config = dict(
    num_hidden_layers=14,
    hidden_size=160,
    num_attention_heads=2,
    num_key_value_heads=2,
    head_dim=64,
    intermediate_size=640,
    vocab_size=2048,
    hidden_act='squared_relu',
    norm='rmsnorm',
    norm_place='pre',
    norm_eps=1e-06,
    positions='rope',
    rope_theta=8730.0,
    rope_fraction=0.25,
    qk_norm=True,
    attn_scale=0.192,
    bias='none',
    tie_word_embeddings=True,
    parallel_block=False,
    extras=['some layers without attention', 'local attention windows', 'value residuals', 'an embedding shortcut', 'learned residual scales'],
    init='trunc',
    init_std_qkv=0.0499,
    init_std_o=0.0105,
    init_std_up=0.0499,
    init_std_down=0.00472,
    optimizer='muon',
    learning_rate=0.0107,
    beta1=0.95,
    weight_decay=0.024,
    lr_head=0.00741,
    max_grad_norm=1.0,
    warmup_steps=29,
    schedule='cos',
    final_lr_fraction=0.03,
    batch_tokens=[16384, 32768, 65536],
    max_seq_len=2048,
    doc_mask=True,
    train_tokens=110200000,
    max_steps=3541,
    dataset='wikipedia_en',
)
Each number is 500 + 25 x the weight over the matrix's rms, rounded and kept within 0 to 999. Layers, rows and columns count from 0. Numbers have three digits each.

# o: layer 9 attention output (transposed), 128x160, rms 0.185, rows 39-58, columns 0-159
# v: layer 9 attention value, 128x160, rms 0.187, rows 40-59, columns 0-159
o39:511542524495526484509550521525517505469541485482524455448520499498542491505494506545495475529506519522469521498502507505516527532487523477489533527478478498517546487516555473530500484515497507510507490466464531494486543515504507516517523533510517457526537547503496574510524495508526497505526498537473524485463478490493504492495486477509521499456488513494515531455498499519500533517538544510469493515530530538515502479535483468509498454445504537528519488520511515479501507541516507
v40:477500500558495495494490510521498504501503494466514472457457515512508457491512447523568462514498483442487506505515463527483539508503482477519512491461521494519525467505541459497519534565526498524475479466512516522509479456442494536491510528488492516510479517503517570475506482511514517486520467487541443492511487494486542509536558506510455523525488543425487449533506526525510496502506499487493484514532505464499545502469505472473495527525447489546492498473464490527497570505542492
o40:461535488489489496456546483498530536503500516498462510510545552530491538481481555500505509471526485497511468478487510489484503510524550503513465488535487479459448472478505510511519521497495534498465502521476494469523501490493509457488517505519524467502473473537435465524516500481488549490490477479495493495496501510482514486453524512519493507455506499517521441525532514526462499474522524505457466505494555453526491536495505529495473550509500487517484514473516512500507486471525477
v41:463512485503515520484474507458549498523484522495471505507509489533493559511528474550492550511519490510481551552531470524519507457492478495558478448472461507509453491483480523502559501469459473554536484488480496486470477540528483472502512473559473476492501515531524520523524507459528520493483515477464522505494548509500529511503518522539492514469531486502526485492516479485536470486455480527512473532558502539489513550533481503485477499509515510503490487498530561438500493421483454
o41:538493514559533494490499505503499493467512540465537513508460511491485512549484513508560496481544487437520493509500551466487521465474497509492430511540578485507495502517455489484450505448482499457519509454511485530489492521489509538490492510536527487473459537468507465534486488474489504518466508494465539487489487432508534466508518511573498520487485493515525502490473509538487496503481506505473489499446525516487491491478522520527508465448525490532482488505490486481552505478457466
v42:514538428512483495462489506466480448476521512553492496506503540534470470495486477523504477472522463488489467465506497501531482527460499495530517520500517519503497521463551515506559492476514475505510545499506507472485457519489506552532513548520526496481471478501545538537497430497491531514484470524497509527553534488472458461453450491502485482502504506472502486466499496480481540510460478543513518489472505487480508493453454523487497550464490442506529511491466466494480471563541484
o42:519491511498535511508512474546455452541506509534521504523527559460496501504482546530440498486468558492475469518510493512533457579491502463534514516523505461513542535529531563460503524507465446548465481517507482470514525488504503526484513538497512489547489498543478492509483529474544506507500466504513501502528494535497546522490500516503473503516485499497491517523539470544499468517510463503459508558493513568501494503490461482486484542476502470514485504550471496480494518486466516
v43:491518489487477519538508488491483553507531485502506458509490488518481501473502510470480476544476478480480472490474472467499498464481480528476475495516479462578494470482505535565472497580484505498499501480463472528529453464556455458490510498495479519523510514511472544488520461487492501509514515543489529491517484532504464552537525522504476489457530560502514518499488500432525494529527531553500483474560523458482520515510550529530484462516473462471520476438500460519532496501472511
o43:439483526501529530494498487501496532514514484533492445491503460510544496505559526490457464526509510511482517530538527506483500461492489490521435517495496472463463530478488463465519478494459477480510489509479513548542490475485496468514486454492520506527502463552447498499520504537551470452510510541518558526532535486487506493507529495494523471512514492531551486490497508484526498502530513471513458538489488519509471502456518488516507488469511509471516498522521495485537499521500500
v44:573502469476501501464495505481517473516525482527525471502519472503507490482506477519490513485525496504536501498551465525524483498518478507507487475441483519496494505463485480494523537454464480518537502494478486491495527493536522522528501499491528472482484495494468468543476477494497487475483479464519509527471528490472508526491501529490509498515510492472541500494525507524482501510516523506507496519518509495496465504491521470482512494481492492501503502521493515503468504493510489
o44:511514502497533542509499553531467490508533526476517486489498517493462499549504524490480478508466479443442500496512525498503494485522515499485526519476511499499517520539495512505466487515468486503463496487514500493507478487501476507509565527517492539524480469535548498552493505479495506503498507473527495498482528487517517518490477481484537508525503530522498469507515500542482508495479507511522473488488479465530526549504496478500465487527511502512487458470541491510522476482492480
v45:477461515521518481460492564510524504498516488460508487513516462480504490513508520534535515477549531509513528485485544478476485490524513477523499492465511459535539509524523523512485484504529507445500503496515492480507501520461515536489536470486470490441536509514492516511550490534476502490487467503506473569497520514514489517544539466493485561513479449523504499554492520500463520455526462501481516519503502460450509484499502492493502509505476507540504525511500489509542513489549508
o45:515497476500514466491472511486505525469457476505494530506499500513512489454494507533523543487501505481500481506491502487518492518523503493532487515511481529516513526500482519504457523480538497511504512515471520465498507503505487502517518525511470529502501522496485479426482493529438503481509488490490461506497534481497502460431498493513505485485441505494480484519480522476512475523500501469497506519549515485472488501486482523469508507495445504521532511478469460531484482495519504
v46:512503513470466517488476442486534495491535468507449488521501502439404470462485465493469498552486517491507499495479496493579515527491505506450476503491526472519501517422538464470479519533507503487526508531490482483508554461472459496519533498467526517511504463500505507502547525524550479497529534470526488483486499496440527455503449495505462522464481500549489474481472492504511496510444516458528503488482522451464478488499501534531525533465467520484520533498538481531511501522500530
o46:530510526458481472493497431532508491496499515453498503473561454469509495482509469480497549475476502515531500463493533487492514506484449489478516526472530491499478490463521507479460573503538473523509536503520469526509471554498479492464532469551501482503493523515501498544522533494502460533480482523527473496525439483489489495511468500495505498504531464499471509499524466459494511487454534516512536549520515468570474502507512496510483440468516468530512518468483536557493495520499519
v47:508493501504525484503455501507530457515486466469491494475472543474466497471532464467480522480522516485468545510510510470529500538485493502484502515507484479567530504522527451535519483501544528515478512516498486482523479509489500467498523516475546502470480472535532504480493523475501496476478488490490496455471452512490536462429506490510523512545510535475496473453535499508518477484489503491509509500495496477508469506524511533492560471506473486488488504531479490493475497429514489
o47:511546482498525495520514475511526516499466504470472527474501475500463461461517510527481491470532473506517504544519510493506507524477473501526442478499457469522495513478504516466454517513506454535534466492533520500507511504485505499491519490526510481501470517499491481472520469532498533523492521472504483501502464567472521532520517508525536543505458489499491463477469503490455505529511473496500516514486482521455482500496517478488457484547507495521502510477461496495512518514499498
v48:498481487501474533490476476502423485487531486489515481545524475502499489507481481516500478499482491505505512511486488491520489474507482494549475476475487479520463448503453523428500506488460511500541527505519471522536472515487468496538509497502481460486525487470515527523513503518521534471519496566478502524450514537482464480511510507529515487513456490484530499509479484511534501456526469470500474510563501465470534510522525480431507506518499489484534511459516543508562483509515510
o48:514486546503519457521447488495446528504501479505523510494491516514539509504488499537567526493491519430517521504482475488521516530466506504488450478542493486522519495492530496493481524445494482508489498483558473481538511540482491482519475479545501478531505468539520498516524464456460497510532511534484471467498477481492503531509543490483553551537470511528548485503504510496529470544463545495516449508468487514540497504500488508544471522504472521530503504521484472499526525476546488
v49:531523522501501492491542449483471558507548483439540476481468485501469548488515530506546478518513485478476547497571541492486529499475476510532477447534466486530489477483504473498504518511477497551498533468472537555485466486551495513483470511502507470485471499438510463516514521523518484516515492516539499505482533563487477534476506509466490494470474484510473543496524487490453516504463511499467486540538490471513492506538571491500502483483516546512511486512475537484530496486463471
o49:494532506473493495477527481451496483479518500472468503494536496495454466488546519530488490445531518502479497499489496503474492523509499503517485457506519514519456527490531490500514484457495510505526515444492546505490479527497487521527472489514486503536471521497498504530545509516493517574529477528504522453518531520526506482493516493542504491506498493521506453494497507492549523512511489425520460516488474492502525513529530508547437479503498515465470453509470483458483514434497491
v50:472490519552486480470497471471461466491492576543502473488538503531505469485531501509513499488434464521539478524516522453502490499516484513466517525502505497481503516482492502454524497474461448501493504485476458461500505524490499522488490450503457497509474480496462473447452473519499464527468497525501489486513442490527488490524500485477472482522543529450505525509493506476502488539473498472524473506467496525501542477499442472459473510487489475511499532504538507547488546507505524
o50:515441494502508549525510523499518505489499519510511511454485522498526519492475474525491503493524518463502506487530513470519506539527515526522550501485534509516527497522482520524470505501518447512407472479513488471515520514459479488479474485478535485450517509465495514484498503476479497505556501475545536491499491498511562449484502502476509517527473478492491500493447494490512502488500501514538540460440485466489527506496514480523530487522462548499513518508516498490512532527533483
v51:500478519473494501490504496497507540538515479510516465490486490499503536433501477480512480537469444476510522506469496509492491497516497513471494456474474493497511468431505555518508532478453506485504465537528502526504507500509482551492530517501509458493489501511467466495490517477507442487497486518520511523495461464475493485513527536494498511527530507485505530493494465456530519482502501477487518549502541534508535533484568479525488511461492489533519496519522500524472514501482521
o51:527450478507508468510541539471505520522501461578504544498535511497533470553534497520495482517490530459520523465498546513512510486505501534487483468499461478514495529500492508453534545500470455483428495522493461486489538533503466508520496501524530521522516475448477510492512514470471508487501509526517510534495514506496535479490486523492516486518501463517511502460466504493494522496542525533484511498500510502492494488471499486495479477513516507468507535486474529524522511461467508
v52:531446489488513506487479488545514479486499471461488454527512512460482460499496491469468470491479492520539457449466517447503496550492503492533493482457522478497501500435460509510528478515536476492527552534500471476486450548481484535533512533511533524505490561532478527534502500537501502528492501507519541477538481515495526495464458495521556514492499526549469509546505536493492511506541508496486540457530466540468503494536491485487517510479526518490479511536478481463501521530481544
o52:499477556483520513515497516434477543532522499500500508499526469524493523486475488515485547469421481524524492477531488459507495521482473485497513484485464492503524518525509471488456554477436475524536495543482493507460500522495526484519543534510518492540491529515465470479463465521541508490553513482503506466525442531449467513505522467477479497477491487529514505512459517500530459470490512496498525486560503526461554532494532482451539552490501499475531454511494518470507509496470539
v53:493491517479502474517527477490438437550508510521509484494537466501468504519457509513478482483517511475542486509468480469496450497499498461470492472495467488510520515494466433504452494521535502468476511544464554461520492483480496529546491515497503462531495479473476443510526480528469473503498516473549511485505455524482519527543486468496509553522505452482504519456509528514479527494472484511483448525506476474521485502501501504479493464484491519543469496470503450491476487504507517
o53:497471508514506495467498527492481485535547523513510502489549503510502447476489519519489551462533486512514511503508503459482516500486487480495497489434502487549505506531530476501495469529467499502468497488502556482470527528520475469517522528489509493492484503506450481460499537519490457491464466498516441524438491458476512512478451509487517501519532466508446486513519549486456494489523515463498470499516475500478491483506457532547477535499484555480462515484488479514543560532498535
v54:536454470472470486516492506460452446517504482493469510510479494494444524511467487496469473477474483524510486497439476425529513490455499496491499528503485519529489476494495485476506497481518542427483525478520485485545514571521475496516477502471509548537461497544507546547500470458519584535487536516495534545497509496503528523544486487504495519485442495509485472495445522476505468437463548474511502519536497482482464484478498506442481465499521553456527531470479445490513557513507510
o54:521489479514531558493522491481504497509523468478468496518555465517508482531455519482524538488495451511479518490524517476508515510474483480498474532490471440475472515536433530522492499502528501516509459536468468526475479476519469490548504527486469520502528457499505490492453458508530494515521472520491466487504479474489491515515468482489537471477514521499501493428502471479493512501523528511506478541490511498487507457548510478494462510501502500521466532556496510496515502546538503
v55:527466492458475516461530481529447521532504477482479496463500499525502460467506490477519480488531495520509536499489508509525457485464495488498545497516513466507493543557482573520443497513484549544518510485480522529488500547455476528542486551488481537529495521522456496529489507510528535507516498468478516493530508524500461483498507505467511533490472499474469533503552456531513509550524447515486527490558542525526529525522509467516552500486518524526499542437496512472542516485489523
o55:528469550531508487506490512511482470547500513495477474514500485483508452465556481554482505502506497508501462492523486470521551514491496475492500509514474518473507495488490472490494530474489522500460470464536449507505479514534513485529458519490492511521479515464534475529535513520496509521505510484491522491466514481533486515531533469572492514512518477485476501503489553485448502523494474453462483482527505487514526510496524520502491543533470514517503492489487500508515513480496502
v56:496477503499509474493437502496528478490496475496539499496467488476541521495492489533463452494470488531515470449458488506532504525470510503485509479487516474500521569502527580490468503539512455525527489468503506543543497468487466503444532522531504520504528515498458528477496453507475502496531527545532514532530484488508495445447522487445550487480478492463441498516513469474476524481545435482480506502498463512493505471491474486520501517480452493520490498555507469528545537551499534
o56:497494483494491499520509531455476536536532496503493505511502533510525558505516479521436503487483484527518521519509551496521485499499523499523448451533517493505501522452488519534485498466528510510439515474487504493484501476524460473494470504474484497479536458513490479489521526533463493509529484540511469504499472470553507507486504491502486525506492475474465488519467453445456524513538470510473504481520510490484499525475524461457563499461478435508575494464474499508495506452497520
v57:451520486421542514542487518458538477476498492517538452542511473494482494515525445425416501517552484467458457503527570497524537496513484548568488534480479531530480503496455475509516493487509523489495519497499465501450493481483535469555500469466526495478492485491546553483483482505530486487516510518521466458454517504505482517522468464485519446486529513534450501499492471497516499531550506497520504501423578562530485468515490515557556448511526481452498462556538545467475535513458529
o57:506514491453456484461485525496479485541477516474469456499498480547521495477498522479536464553449525489544508520518481544472503491446482489489478502513453497507523509550509507507515523488502479492496507522555517493441474480474503481543500497533489460499496492483525461534508499511484509486502522544543549556493461538494471551485535473534502496485484464506504464513526476505519464486478462471530517497458505520500484492490504474550560473498523473465499462491504509474536446497445517
v58:499470566494501470499494473504501507554476520493445476520501525534516511462523517496472508520517507479487537504502519516497427515458504502456532501462511499499487442504543444475499491467550512550519517495485482490467564463478524490481537517495500521467485487475458522490498503460480484507462460472491515510529498493505516472495508491530522484482554536518517462491519533497491519509500495514481549486477477514548488464528445555538517500516542536491496416478441471486428517504482475
o58:464480499477531510513542480470532515483479499514513533547463486494489516531541506489495523502528474502500497518559516473466454534554479509533559470502485474519503483510524470514466530518505480476500515525517463492485532503452563498505546514508536510492465451494466484489509471504497485508484504491494517510452523500451496490519518539521508507473476511493481466487514455523475515497520496509458520520514518472505498484508527498490521458524517487505431419501503566521493493512458525
v59:505503531485474487554448501528530527496502456498501446471488495556589468503506517492483488521532483467538540506524516418488497486510487481483505519517472496551478443501476423530484546503517525528486499481504522527520465492519506535499526548531475479503464488524481468475499552528495469471461482537485535485451512503476560566472510477499499518491431520418519508485474587495495503471429494505483437589467451466526511459561542501492486495497503500557493463507464539525511503449523492